Part of a small language model's weights.
Size: 14 layers, width 160, 5 heads of 32, MLP 640 tanh GELU, 5.07M parameters.
Each number is 128 + 24 x the weight over its row's rms, rounded and kept within 0 to 255. Layers, rows and columns count from 0. Numbers have three digits each. The size before them is the row's rms in percent of the matrix's.

# up: layer 3 MLP up, 640x160, rms 0.118, rows 170-251, columns 80-159
# down: layer 3 MLP down (transposed), 640x160, rms 0.104, rows 170-250, columns 80-159
up170 115:103157099130133127088131139147128149119121116093145114130090165137080112106149117178114178091151142127093124131145102099131114138113146071181128123119110120154133117090099119112101158156092167137118069150145109134104160128135122100116112081
down170 113:141103107104129133159110149126159118162134143141118118141133127137117119113133097145146158133120116153132087124132116106133113141115096088126059149088176212141142135111139142194190139135073152107130112092147086086129122137093131145155112144
up171 106:169179117117148106156136078131143113140128133131096123132114158159095106093157147132132105186107167076129137113072104164143133145147139140155119128142120113159118115116158134162147140169152112170132110116104117142154098106119117118124152069
down171 107:118151104124129107150189171145122119141143089078134121082134111122140171094128136105089133140139124115144118132094134130137114134128143126122170120104101125153174103114139135146113146140137143102108135114150086188184101120157137176147099143
up172 101:127147144133116115129131122166095171129097095090124141121131107136083097078111135163111145165108150131118118126082151157134116115097090127178131128157136072117117125060103138128139136155131119130104165126116143139131129100122145156079121100
down172 099:095104097154096087155105113090129121136151134124147113108139107145120133109121085127130165150140081118140054127158118165123167126147136136141116125172122171107105098148144145074123118151149115149132178123167114072116179125112103153131128140
up173 116:118158125146111143101142101167144147103101115151142150134129134169114165125123129176076170146131154121136134135101128131139121150151143116157168150140160067139087112135127101098159128129151107163129131104128137150126118133132118187159107074
down173 120:134117116145140133159117129111138103082121117137125126162145165151139115156101147185130166148149162105150157131168081130167093158155130138061119109127081125123154135126112141165144125087115114118125129120129119108130089152128102134169135162
up174 082:123117101144162156110181132128113102133132104099139155189129122150129146089133079156119143105148178117109112128171161126120140145074104062127114145140111101130148144102118155097143130126128138132128100130135119153146138119155116127071141129
down174 085:095128132110123125123170105151108145121129098113158109153104124137098133084153121161043149102118162131071118134102140134152123143131128099165122129134135121129151148105132137100142146129144145144101107119139095184145135093155125114109133116
up175 108:085115127121117144138203129191138118101152106135122105145120116144134140057166130128103138127126091110079132119141161114091104135101157129156086125105141135108145143110133153110120146127159160089118156125118120152147117146160167113128104094
down175 118:151081106116127140097113103158122137099131090117139102138139102137142096132119162110117099153136109130108080131095103133161076115149181139150137096162111159120123124153175146127122148108121142065115171148117142149111068084105120184126110129
up176 104:097133103128143162097135174158157120105151174128096159113097137156136158099157138128118156083114126147125137129150124107113132168151155096129115146108117093126119104143148185119123122084128129109159108105131148148086087097146151123118116105
down176 112:150114119100094121133130137121124144130145177096164127141117129110130130123149142149136154108097154138135139091135124100158095153159117124088122140139088125129120152107115150149112112118105124148080132083119135212140123098113140119128150104
up177 103:142165108101119143142126140151114116149147218115150166122103105135105133099098147115128129129096128054070151142172136093126094111113121109128113140155134115131154115105122168132119127116142132148103098137110154138165115117126138130112094111
down177 101:124130142105164156178124139109118147147156122108146129138072145123115166123160108179122145138113085141139086132155110111141107113096125152144112083111114117091133105145113142133108161163155145124099144143175138138112097132130108085099132090
up178 097:115087140104087129117134176128115159152123104083153151223072144142155087099100091141088156120155120127112144091147102104147119163125104090131109141078141128146142136124126142106131117154116139106101108107093139133117175133110104158136137139
down178 098:096104129169112095116092119107157064118135122130124121109119116133162111155149133096101137118138116105128105143132159142157150086114155153135128103122106130133128124130139125120111156144124146133142113156124133125133109168089120144095089084
up179 093:115099166115138109128164153118156177098124083113116136189108129138130127118153092107124117150126147101063086150131131165157131175116127118133124110103100127147166152140128088127130133138134147151132127059092122147120157102105144111150104093
down179 102:131077107090101127165139105103132081143138107134132162113125126117136112161156118109160094134139109129120116142122134169102143108108142121102126156144122102126130123126123096119127124141115160107114126182138117104136147104171153135136107178
up180 096:142120130118149121163110150151146170171143128082150137182118137151165087142111122087099144106156116133133113103151128136136121153135093065124145112115080144122120138138091120130134135146131103152100079097123147154157147080143106110133158112
down180 095:172121141186092148105122117119106107122153100154124140096115125081085171128141133112146110175116127116117102105098133139116155151164117163128146139120166091137108120117166119077174120115101113079099107135141147149116104143121146107112106112
up181 094:145124153160155086171117145158121142110172131099121120141130191183076099142152139129124134153106123125086144140088120138132161147125130142152109126105112154118124148131134167126096130126123148136140144074126125144128142126133136094113156113
down181 094:139143111141108094151082136084103136134061105140134175186132100127170117120134148133077162130162115130162095111153163147147124120149123171130141128135176150154108138142107110153072129146156099159103134139109156091112138122147060144113106105
up182 099:069119083143126118114144055167133111096134144172163163115123119129093135146141086129123146093125137151107124168164092098159127112116132103138133135117104159083182126117118102130146118101109130118111119142171090147165157138159127164130136117
down182 102:133144097113144143103104137106125113137121116159107164138135155134122148146103130127069078119137113131133131149168132147127135132157131117159105123151097155102139175127140106137096120110090107098108063100088116146146190113110126182113127157
up183 102:099153136123120120153171105117151130064131110160099113118129164111091100139106103171128145170161175148114112144111104131079149153133097113141111142090143132132079156085109121110138129160104108068109128100132122134115161116130144089127140121
down183 098:168117120152122148138142150125150106120144131137126134115119104119085094110105078128178121141124137103133087104142121122137142159158154161110153124105115136135153158083146124162176095159123129123110104095150107048094119155135153125130169147
up184 109:149131129130109156148119126178141164154136116071142122170128093107141137106120097139079160115116134096136107103150166090120121123097103114138164144164130104178119128108110100092139108093134092141134137144141160134145120125142134159070136106
down184 113:133142134053118170145096108127178125131122078114139118128142111081140103154120138156194120141129145115065108133069133149149100154131113154132086109146085136127128116137148158113108105151067095136146136166107159129139125153165129147144118149
up185 107:121166138154139145127162114134112087136107109157155149139125118158108123117103143138108129174123175111095129140130119135139103135136141136148147092101131071117121104138157130099100147126127084108141084103141120144103082125084119133095118090
down185 106:148099142079109124084105125140112140153078140154148150109117139152135155151123119125156168117130128144129126132133099117147148128107135174127090138097099050101088147170131131140126153094097098120126150089122119108151130120116169161150120114
up186 106:117142129144074101129127166126099111127151125157130145127098164145153078081137099138105175127134143111108138178116108121127103149114146088188130107070118117143122096138123120139100112135145173116123126111143111141124160113129124110104147120
down186 101:134115128094133137079130146121110133133164070144092114127117095071100139133149135101141131108139150080157116118128086132161104151115143135121156147137156107140112095164120172145154156142105116091139128153134175101099115137113149163150151146
up187 102:144125130098117094111115103115097139147160131126088128137136149131111115117109135133109144165120143121113166169090101121122143099135137125133145164071089153165131113085133100164123106142136111101118099152151106133129128153168145100152128122
down187 103:150116120126163152127166141117140174121102121123106124144125172088164113129151142117105180126134115152122098130150177156141084104140116137121110098119134164126149097139112116093173140095094150109131150122053140101151118134101102130098127161
up188 089:107084102129069119168121127142169149115125160108082115141130123104097135123120163143122119142131154112105126128174124108087126144147168105084139126134114126145118125082104152128100115142107127170131089110098150157142131130149116120143127115
down188 088:137114166129132119119094137094097128140119124106082139107112134107119129174108161146094127129139116133102106147116138108098126119169129139111138128146147107136077101094111145100124119166173118148113116145105118187139136062138145080100114117
up189 103:115108133141095120118130150164109129111132162158098151116117184182126106149123147119101140153138178125106134141139091108128097177121118091164141104088117113144127137115108131114159120179160157135138133105099107127084142119128148175105124068
down189 104:131133135147122141147150093161120110170149131169132139124146124107099111095099085150170120122103094099170137130125147115107120095142137153092086112134132140131120083129163133106122127137124110135153127139171128048164134137126144126129157124
up190 114:135126106145080143123121124147140103133130194119111167121103168136138072148085136107142142135150130070092155145109087098132146133131141118120116119098101145134163100105130120175120083114115165131100089119127082156180154129132070116138105130
down190 109:116117108164136137163108087109085116082111086155156143119146160125141139150142128122118127105102133111105126122145164129094116106149080154089142144133115110119124132104163130068156166091134147125126112122156110130091102129116143136156080145
up191 104:094169105128080163126149121158104133126146128155116159115150118116133143135108134137129154124173121117090132189134100085148152159136135075156115132134120127138188094119111126156124099150137155126114130100123085155157122121129110149085118089
down191 103:170074107122103151137146134126133166124145146155112111150125148095140116123125119130161146172116155141080130082173117117111122146150106155105106113162082150130117159117127127107115115092095140131115100103130135095130137169093147147153150144
up192 095:096123116126148135140157107127126122133095194162139122134070150141123094118104155120088110138155129128133134155123105112135114125172157122139145144134162093125123112116118123121106101106130129157084118133080123153145107135097121161140083068
down192 090:143127127143147153096107126147133148125124104132128146158096086117142108148151155162138130095125104125158120134117128107106149086145099138112104113141110120108130098189095125108110115184138128134131141118076144083154055146109117105123133131
up193 085:091102133127123138152155121138156127137097104106112107172111124146124125131123126142121125158152145099074137138144169137099136104177126143088158123145105094080131126107115110129113138101093122156099112102136124128168107134165101103141114131
down193 085:110115138135142102109107114117149116114158121109123153124158103112125106113159128158150152145138117146184128066126115104143098118152135122127129141126112157122117114140156120142146141142176106128107145140184147037129154139131115124148141135
up194 107:115133157153132163116147154150115144125119136130146122160111122122119150088134075169077106124174126118094138151148168127128110138102125094127132119101130090161142146137182103127121118101153173139113152139071109132127129094135130164116156122
down194 102:123172169119128149099141132103111168139147092126123101136155083115136091131091133097113141173114128107166148153135125143114173131099143138074127136120128101128113136128109138108136111139117089124150144116112092071124117110153136101105136102
up195 102:127146151118132145088136119159094150087118086155123135162133135132129121077109090162102199149111137112101139161062125110106150126089130126184117090120129120132128144120098110097095091125130122099093140143123118130120132126145159087106139109
down195 105:112137181116112098137115144116105125128157142088166097097130151169078129094121097133137115111135136113136158091187148134130174116141150123107180185115126097126135110116141150099116131137070101145116138173160144125100126112112140115116127124
up196 098:120121142122107116130143141154092119108139104098130085160138129113145090091122145137112107119152128136132106122121135137087128115125129108147129157110172078187101107147160115129078153127206157127075141152116123145128130121140104118136153121
down196 101:181130085189130117118130153164172099125137108158159110145139120073126114145088137121177154090115112105122156141127130115166138119110117161139145152138100158165110101100110163128137096150130143171118130131120146043152151166135095095094124155
up197 109:086156138152111127163137127133121150112180159108089176194120127104135095092147124114116102128157100079090133143108130134088160134137145127141121128063146146132131108139136165132101134147135161096116108136132081143150124099104148134105100118
down197 111:135107128115118123095120099110135169103098165107111136156095131102143120162147104122152186119098128122093090130136127162109083152118146090094148109112109174127131152144165141092133158081157132116143123170134148123130126093122133146179156128
up198 096:091145138163117119175163129118120106162102108147157150140128184110128108156136130170137123107174132148103150134160155089104167151162104073153136091089122126141152103147098094119155102152150108111123103115142107131125104080124083132105137113
down198 088:163119144117125102104160129103135116121117141140116129114100118129125147105100111139178166124129121120119138153121137107130119163125116142123135127096130108139157125110132115111140118144126095102146126078145152000114127113151161124136093122
up199 108:122134109138093128164135139134140158144120158104096114152103131118113120116105140148114109148142150075106160159160161118118107133160101143158136133102094133132163099064116132143144099138136171113139154102081115130130083110127103128121139081
down199 106:146148116090123129126140156128086158145123103137106134172087181115100107114117101145146111153116148141106098128078106107144096141184097103189091163105116113144150138120085104149108123124101125093108110146116118042127115155134126122126126162
up200 106:091141155161174129161170146160104145147132085093156098178108146187133081102134101139084113140122148156077114141126155162128130130107102117146145117107099116090106139107106123110104126114135130163111127105110151127131111087121155128111161125
down200 103:124146166163163142130127180129172143145143124134151169135120122113128116148121114129143124146139134093125141125150107064146088145101112153061139123122145104128134117125120130137125140089116105090124141117157152115121155130097150127132121140
up201 093:122137124114106135138096138132123116138107134154110128118117152150128112133087160145114172146126117144092121144131094082075144105163135136153119120095137139127122100094087122095137121176175116141073116136122141142150128139166146091085107114
down201 089:119108134102175157128134133149151107132169111111103123161088079082114127144162113146113107094163100143113136125142139142122156134126110158109154113134108112132109153129134141156146138121100113124151150134131151169137110136142067109129153146
up202 093:097145159096157175135119130123130140161112131124119168152134097135129120076146119128107096105132114112097092113132135194131117094162179112145165119100155149072153102136099151119135167176180192117138135110099126123136130103118140131133157122
down202 089:180119108135104147117125123092155119155094113165119101148127126147165152118135138128123119112115147128126168161108133086152113125114082113085137140170140170152152175118141098151123104105128067151106140165119093141143134158101152141137088145
up203 099:133116107118147108121138126121126169107126147134074143140100151137115122083081144104121130144119140063123126117158087172095147161136141161147146131088113132154125109103107098160131145166134086095136151121089110168118152155140170121141118075
down203 097:127101059159113128134138129118104133097126150135079140169133090165150161205114154100130149085131123101100107117146124133087151125168179128113111173152095167115156145083126132112115126097111096130144084134119131140121124174108148155131119136
up204 097:147096150158160148169102118187187094166155130105122130158147094152099085115113155163129124161121122102143090149119123112132126142160117126160097096114118148100092102106167148109169092138140160118153105139149122130158104097134148149102153111
down204 092:100138158129102125107094158101128129118094136133132116085147149106121146137140137138108127111118153118184124089087141150113136077104103160113149151154164139104120120085139141125132103078159138103153150120112165063125104107111176080128169129
up205 097:133116109125125163105134140099106146133119111108112138146136138184108114138109117136096152122146132078075137140136084117145118202133109130145116106113129124098202121102116166139110130127151129162159146108092135135108142110126076151110134125
down205 093:120144114097159107124109108129101043109093124170149133134115158158116150144104129165147121132128153160157107165143127103164164114120144174131174149121156093129114124167128102133118120135094109152154134103158140113148127123125121155107165090
up206 112:157176122122123124147119138158159154117121126105132133121098125136117131132120148147104168115110158088127101131091131120101141162128099107147135128118118112123098190120136168129153156106117147133141157088114129151082137090086142147067122126
down206 109:125102103139119116132072049135082118143133146145133131097153118094123076159142172127143128150145114125168147103108124111090097095105135166135128126179117138131111081110155115157157107109158125143087148161128150112176148108184134118117137106
up207 103:129111124153152125121122163144097099081105162120109136123145137150128141128160097142098171131138150137117151126146163117145114166148143114143131166068162070118096121153134116082136130113156111122114115067127074148154112111111093139085102124
down207 111:110123119121136154160124130118150091067091174149143129160147088126130126103155184135131113097089120112152125118165164120145154128163146161105146132101123144122097094152088161126137123120103137115163116081156091167184102111119160110150139131
up208 093:134094119151138119139130110209166149108089161134103128141167125118129157103098147121108108117184095142124092152122159140122120125168120142142089133100151134101142141136147098076139103118116127121136120136125081144140131120145113164167132121
down208 096:115109110114114114117118169111139099108083080113108141117127085133109142110140125142099148144110130111134142096106140117147107110116164170114101156130098145156100104101137134164119143123105159140152127147120151113128116145066117126134155124
up209 093:096085154092135109172127160141125129112150143131158114159121140139124108175113176099122116110112144100077169107138125094112141133126108077155151125088149145147110129133132152129085118175147162154091165112079116154174139095123131088164116129
down209 101:147113151130172113135150127101157152141136131107142095093177096134151102123094190088153148133099138155126142133100071094161129120091141149142142146110174123124122143117090108113130144120108136130122151139152109143116082101171148156090125153
up210 079:100117100149138134130143122126121149117150143114072128139112147107112174115087139154122097150169136128090096130150146109104148102130130093110174162107106110122155096079122168146099113141144121142130123114119113157145149125153098091111091115
down210 094:108168168141155109168130104151108131143142142101078153126123120111091104095124150149048106125134134132068123149133144132136139138124138101154128108122128123134148109108126132094124129167137128118109127091115112208144125047141121121108117068
up211 098:114145125132134170163143109168139114124174151146114093162117151143104085111145155131131158133134110077114102143093120126153117133096102107150096102138129164111118117137135160116087120122128165151144116119117113168134173148136101126127125118
down211 099:097138111124116121130127133108138142155113140146114133132117097127126107105118106133176106136138112132101097115137148118133137174130109119094126130115158108099117133110101137124117119132130152141168161099150123156122116208126128178126110153
up212 097:120122138165147100126146170128164129092125185127136169162079136123125100091160099109128120078168143096111127121132118123112110136109108075154186125120125128104143132136125117138121141123148142118177107121142110150125130124130103164124102108
down212 095:160162098158120117162119106104139127168105100144105138054164120124114134137121172136190126129111126120106166137122141135114167124167147139154117157115127062137128135111125147125153131115103143125095143098128108169141096166163169119135161122
up213 099:145159145141131072163120116146158114124141139139123097113081153096094114136172148154148124126109126113128100121164132135104128173152122047136120091115080134156140149121128135154158108168094153094137078112142124151134171093109117081121112088
down213 097:122121147137121146135142133104135103133109104106148114143114111116150130133130136143203140131148102123089112143127180140132121125118138131097152130100161114124105137124129129094085122139111143134160158128144194068146148123127151164130117127
up214 095:145130124127086106161118183140082126134150119102080110161108180153128128134105097150093123159131114122094114161126112129145115166141107136133115130098141138160130142106109160141125087169163119136115147107069119133095132136146137138112149128
down214 095:152103148120120148152140135100167081147092111138134101131138132132128150126110159131136106136151091079153131114124120190134129077100135102150148115116155086127103159146138118105146155147153168138132114124157119166110138130117073169107155123
up215 130:123148103128097150163184126153157122148137147136155120140102167120103115141122113203145146151164183096097136129129146130127114167172112098157156101077127108110133110070089107138119159165109115111107123118132082102121123118116122127103152114
down215 103:123123124113123116139170128140151139117114131129164133129119160118119125130138122146199143125125141087117115143129126111133136184146124129139145122118132119125143125105122109133132139131110108097111124113119113000104118158155131133127108132
up216 108:085104124134095149127119153150128125143126157096117161148091138114121146138084145173096129115148140115110154118123142128136142154139134128113108146081134149126151151101154163138135086134159114131119162099111153134098124110186120169122137140
down216 101:146122152137100119157133117130109157153130164109124122135136153117148129101129114096094087165127146131194142107182144106138110136144144149096121129101140096131146111103111122103139107114119166134082189131075153131126129117106110164107104110
up217 090:096133075126135111104150137114096128100118133129138132140146163173125167129098142133121134144125183109121139127128097159152127179128107117118133145117132122096115149125137162153150154133140145152108142080113042150109121134086140139125150119
down217 087:122151134118142147097123137139145135125126121122128094121120127115132135129138150132154107134085079146164116115143142115142139069129154173137142098184127125145144111144101099117154105100171128134132082184121187059162117154142083132152126065
up218 101:103143141114151158109120160141133148116148180115139162164128137112070124083159127171124126078132116141113143123136149145103173141157139120127148125125152088101109085129153110121146121096156133103137106152140086155126115109128140142133140115
down218 100:144119101155144134151095154119143136102131139152112139127127133103133129121201150123120075114123105126152144136129117125120115145126115115132098142166117164108118095109101117140115097152133103127123140174160142158135139076152128116165081072
up219 096:115127136145113136143119107144146138162151176078132144151111150111114118148126116159115131120160162115103139127138134123134125068133097129115141125169092167149116127091109138094144121151137114140171107158151121143140113104146151118121133141
down219 102:118156111133138097119129118141138148122109130128126112127128182103149110102111111163129118124132141126110093177149140121136117141131119085133166114126103164128180160114125104087130153171075097124141106104125102172161148107117149120122148133
up220 084:124105148140106129146136135134103117132149098128086156138155132159107169138111135149125137182161138127069101130138140122101153140145069099129174094107119134091125137059107154134124149189146182094130164129109130141088091127108142153142138141
down220 084:127113147114128150132098132105155126143144157179138124119084130121159137144135140119096122077138109121171121106133134138145054119111158119112107145151133181167117092155161104116107120127120143138165092127175143135148154153087123111156114142
up221 100:144128157133157137112152155141090139166136130085133110164077129133132115070134112139092151110149110121106137108148148126124127130127115096133157126098129084166144125157133134119113165173140132131122136146075128140113105107107140099096120077
down221 109:121126092131111118135125158141121156135125146150133150162154161105132075111086090133128122101102189174111102141093137168117136110079101145112121105153159067154143166099079151120122138133153174156143138139089112145105146089093147107080129096
up222 101:095151135146148124099163157142135132064114136091127114163144171101118141122111127143124116107160175095111136111153139118124120130119126079138106129124111097137109138125117124129133149129156118121072142138055100152158108115139112132150144085
down222 115:141094138122124113109128167132127099084130156097139143117131114092187168098144187083108097109174150141116150110128162091107122128135144127129127097118108122112095133124151116147149167086156116114148111118145128124163128131159135098114120125
up223 098:122111137097128129152109156137182162157129158136126141184134141126119094103129103152126116130107133074104099139161099150153145157133163077151165106111081158126131138102102064155122133154104127147144143080095139133131130117140134096132127108
down223 090:166125106112117131119136131102153117116122121140135119121122103132175151122146116088232119138150104132100123123113138138125114106152148168102160141111154092116159124150123148106105099138142183134104114146120127059137137116102112153125104100
up224 105:157171139099133126174115095163154184138126147143114120160105118145060136088131112140120112140101124093115126139126119154100112152128139106113128137171118082143107146085161143134140155155135133136127114111127136140152095087149150101097119087
down224 108:133121174124171140136162137099179135116085156170126114103119153183152127147124115193091141107123138117117156120158126106168141123094144095125154161123133143120108146115148150104072154105124106133121163110146140174128107136114137139127122122
up225 106:127182130148142115125186099167143121112133127122115089133126187141105138083128117156105102172151175137136120132089110154142135106112130120173152114122089129157132155110101127118123153163112130103129103094107149161132117112127114127127110085
down225 127:120188158135124124127183156143143161108126115092126099127103154082109122142116148167098139138172109115117097138113110149114148117112150122169111095118127109172122186110120100116122153136122119096095119114145153186162156142115100118147129063
up226 102:118161137112118098105166118188131106060138115152116144117106142145131118089095119142096186148104143126153129141120084117072134150097150093189093106114127118128112141109106132108139115142125112084083132113134129141120142131149171154148133118
down226 101:116142144102143154116141114090092147115151121190109134129096149130119137159158160142123154137120118106160127139131086130133146133113113103117164158124137117103125147124135141139119142128116134117103156110116094110119132160081147077132140142
up227 103:116154151176112127136146092171152141125112159161110124113114134112106137119164159154109138108120102125138110118091163121090150157139134120174183150133168090156095120117148175094147117126186099143140167097137149143102100074126109124102112066
down227 104:124142146162090124159149143114165166079101153128134164129109128151156138164140107144105139132117151121150107106119109168144122114124134140125132073175089118155157175122132172163119131137098132147106198106145144140139127165077136124094085139
up228 099:071112119111149152134121120138117159110145111090122147133103112137128173126110113175058179147115138142129160113130074123119151111139137099150146139111142100154137150108113124115169146151141114090111143098104139137148116143131136153141097106
down228 096:150109150162162099172118149122137133100116099077119138165130138110111174118136141159137117157114096145081126154129105096124126129137124139129154131130128117137148149143121157102113156157091103162088133161171139105131103116181142141137103161
up229 085:099094075104160146145117098130143120115140115117093157116150089139085179114112164127121115097120158139080128152160144136104142113151137124124157178122102136114167125062130160133157131162129119151158097110116126143134144134162116087172117129
down229 077:118137113178126118101153158109114134126127089137143085134128133138189160156151102145147126118126100105180115088119116137147127082138142154110149132138120113130160109137145172127172101123128141141084132103146124117131141136129161121099120174
up230 113:121185128140124154109145105170113158128093124103098128126121116112093127079121118182098150108114127108104138144109128120120127111126169109156128133134121115146113141127089109127148135132119145104116123154143140141115105109117111101128126109
down230 119:152112125132133116103105117119103102138120130107133149093150148126096124130095110137124146149110134110136135129101181140111131093120138137158147152151115107173146112126141109119178144101138147119138167181105152083143146140171183107149129093
up231 102:127153119164104172119124164150100129121115116119130135145112151131123119106114115162135138100178114127092157121127109097111142110128144083146136130074100107166125118128063084131127105111112184111088124148119109148143134131135063143138163082
down231 098:119117133101138129135135119155107110100085152133137140118153112136121098114175124068115120112133119116059155138106119081152143147111071091150125151139135122153108109137130100147101164146098148149139141124156140118116113194119106136173060116
up232 073:121132105158105105137168132171120125119155129139119155165098118123119127089148123120132142145163126117082124111120143124116145145136122063152134144117124113162132131098155174088136109128184171141161120120121117134171122127169123157118113097
down232 083:134138113142145123136127117125119144126154115155119127139113115139124120118117142145041137113127141110121136126143142123139140098118123085152137121130121138144149117136119162115137130149153161135104107125107142255131145029130143125120130116
up233 096:116126125126088125155121168156142110104187117108146117154142117143122126125109145154122141106153123095138155115115146137123166117129084141131127143101120124102178096125107139167123105142183183107144154148113100157156112135118095165127121123
down233 093:126095140098153144108109112133113130112079085137105168081148118137140102124131133142103142096144114120109108097116155113094092125133171140122143123116110140103086153135140142092134134131131131100151155141154132148092167125156190134134161136
up234 098:115107111107115180147115099149124187140121142086182124141131096121104154125088128161097130139125116111045104162104104098144123111132143134110138115164127103138145106088126138104119130112133084149106107128125130158180133131155144119109081139
down234 099:136132139133124095170105082154087112153139145122108101119074137115142148157103130135096155125151128180156070119122141098157116135174170163118088143115106113108130137120115089113118129134111143121112129109131130179126141150148155159085151114
up235 100:133115111122124086152142137193133108117175172151116107164111166100082103095108154126134122088126118099122132154130123160109137158111134113152094127147178151161138128139155148176072109116137118101123119124081105146168175108144147116140113107
down235 100:133174131151098126130105136124125117131140122134131094172111098102148105191117127062121109154098175152096096168149155155155137121112144116096143135136143090127127136086142128143140118130084136124120172118162122125156130111076125130082125142
up236 109:145150122129116151123121176120116168127100108109172127155090122151123125111103136143116155117111125119090150136115137074128161167117128110164141164111135090166115158127141147108142111122128141114084123119067151152095095135116130159151168123
down236 116:114101122134148131158112157111096120064109114173106134106152153128115086126167088098120163106112093081121121118095108112092152130133133122138151085115131143150115140164152127119122087109126132120133149151132167104122116142118125112107144142
up237 102:118116125146119107105145114113147131140146074152115115151106137201133183089142131132111137206129143129114076148075078159099095140115133104158122119104133107165101106111100130141136124150141178145106128123095133139130138115078098111126132100
down237 109:119098116136121091162119125119100135144125069119129125101089124112117116129150141119135129189125102128132081145102065098141134126193141124160098084125134148170117126138131101128132152142114122143126166119113160108113164139110126126147102176
up238 089:077127110150087146142199100123110127157152093162140121160138113139121163135136110123140105148153124121099124111157110161139139185125107093124142139098080123104187131091114133161149104162152138105132163143101102150125103127145096169114187086
down238 083:142102133094154131151078145119188113118151175129070159132129109167113101155123142108172093156071109101140113115124139129091122090110131112082106107175119154151091138091092133101146167127130143125102095116138127162146125164108166133121111157
up239 097:093104147118148087145141159114121134100161102098080102157139154107121089123110093124113125153144172111117130152125115149059101122122101120125121132129146110158105104069135105134118136174186133141097128172111111162136112142140137121150164073
down239 100:163067128138153114115136139150163128163122116116132101113081119111103146164123162119138095079097124144086153099092128093123170104113095129121121136145121146141109157129127109131118156127133135107109123132131129115148145194106132107099092124
up240 107:097119111091062138124126131155169124124172170162100118147099133123083097123122127162100137138118145129088134177136116128107112139126151152132088157113156126118163114091132135157111142122120132137067102114116123131117134127169128121112127132
down240 101:146119147085156156157130148121123138119138176120142083150160117106135118103120123110117146106115170129145172101082132113144134132147121131114129100138101147111108142121120131145121130113113154117184135113124157098065125150115085127178137114
up241 109:116164139122155148108158117150170182108097121108157153189080157149112125093171088126104123102172146092123154126072093133112110122104119092179139106117099125147152118152144128126092161106124150095162082137114123143147130104119100135114101091
down241 106:169174090131135160160128121156178147139139097111170110123130112116130106112120174129137115119105084159138122144133163154126091108122162090175105109127151122124115131112118180161124138125137090097136123100138159131102118152124136113167142125
up242 099:121104142099140111164180146113116118098155135142149077144097143114118152121116105124123125093197090115104141133146091125136151135109116113127120121087121127138155131136119076143089161128124147104131132142078095151174162084121121086128128082
down242 096:128126109137142098122158090086161146119111106153112115107089150118171120162151121123139134105131132168135139110161112140131128136089114143134131109135166128117131166131104063132122129155170163120138136173116118147179155083174163083152129159
up243 080:107127117178133149106162101173120123136143095138128136121128145121133151115149156143128141127172146153112125096130139108115175131137087048144163114087096126107124090087112166114116108153156143151116120115126140155139123112170098136126116076
down243 085:101133126123118114123123095169113142135143118144120144111115160102124127134128138140062127121153103152144118117117146125112153123114107093152133108145133145140130117139107121117146106131145139144137101120109125255137135049149091125138119099
up244 102:059146099098111119136139143128119129077130147119082148115128147103094127129086119153107129105156128149136162186158080113079146144160110152131120145096141140139142144121124118115157087151134130111120147130129050150119102125121166143152144092
down244 102:134158084150151150132092107086134121160091098131183106122124119125155147103167131091098115126125124150124112120153132130095156132145072158128144113132136139129123117125137161093143165100123163171133082092080118079145167158112126113118124122
up245 108:118146100165121145075166125175132122136133138118149148120109151171122146101139138123116164089122180111116139148089129152158106134100134125145125137131084094121127127146115134092156132116134116157135094119164133141107137099176105119092110105
down245 106:148137124126122097110099114093099083121129135173161144094109139174179136188144098136127124126129157138151103139120148132109148114118147142093132183127128127150108128102111138180131118133177082130135117117124118076131123114106139179156143121
up246 083:142162109128101158125129121153120122154126126116116207138104162131116120093054121156138116142158135113095124132146150120135118139149125100155146110131108088171131119101114144062113128178153128120088101132118112155142108116116113127093094093
down246 086:123130120158151120101112102125121120133138136147130133125120110102151122131123156119056110134131115131125126126136135125115138106132123107110126131130110120139126119123125148096129122152130138153110135149141135255147131049120137131119112113
up247 106:146114093157093137146131141190152131141133153106131141149128148122145134098115113128134148101126117087089173157135169100115117115106145117150088106116090146152117109123108127150106142106116146125107122130149085148163115121114071118092117109
down247 112:135159126090151135143117129204099109143138130122123135160128184126137140124134183120113132154166115137106158128091140120147114127130090150109129096116113087132103112117155095128125140110059110118097120125097098124107116121102087114166142147
up248 112:158100115108133094142129130141151148095140106154152125162121140201124153138134109140099129140149136100120140136150091108114121115124080131139137104111100138128124110126168110138141122158158174136133117131099109151157147108101134168108096118
down248 106:185136102157122148152103125117125109116154117116124126104106119145147109172126144178109073119088089132133118100154120106152133140128149101108146132135134143120097133106136102183151110125131123141125132174128123109157152102122134183150086111
up249 099:107124100148152127111159136212173112111129105134131108148094114158141131090115143109120129100153126153109159133161137143063148113149111123141120107128108106108091099103114133089115116117123145123143085162154114141165138114160128117139126099
down249 093:142104094171112111115144140110138079153107132131117130137098152165145144089083104119092161098109129156125097126148117128151091140085077152118111114116119142118156130149175074098142116124104131126133124103156087176142135128086138139152141123
up250 103:125172113176133144109194102157160132089152113132108115105123139130090132097157128135142145101116155115100125175078142133132135154101143123209136098126113132105134098151113119101133115142113154150148119129152135144127128118103112139120095044
down250 103:158175126164148108086118125099077127114088136122141130115116145089094099181160162156127149135109108122105131090129132142103140059142154123180171140142134108163101164090136135121136076157152109150100102164138169104104149142174084113134133124
up251 097:130137141114128131187146133108180093104130143167088124128091120135091107127161129135125107133137126110112132137126129132114142158135125113114094110118157112130147134076141142139152165114114180131165143079080116157170144132095134107160142095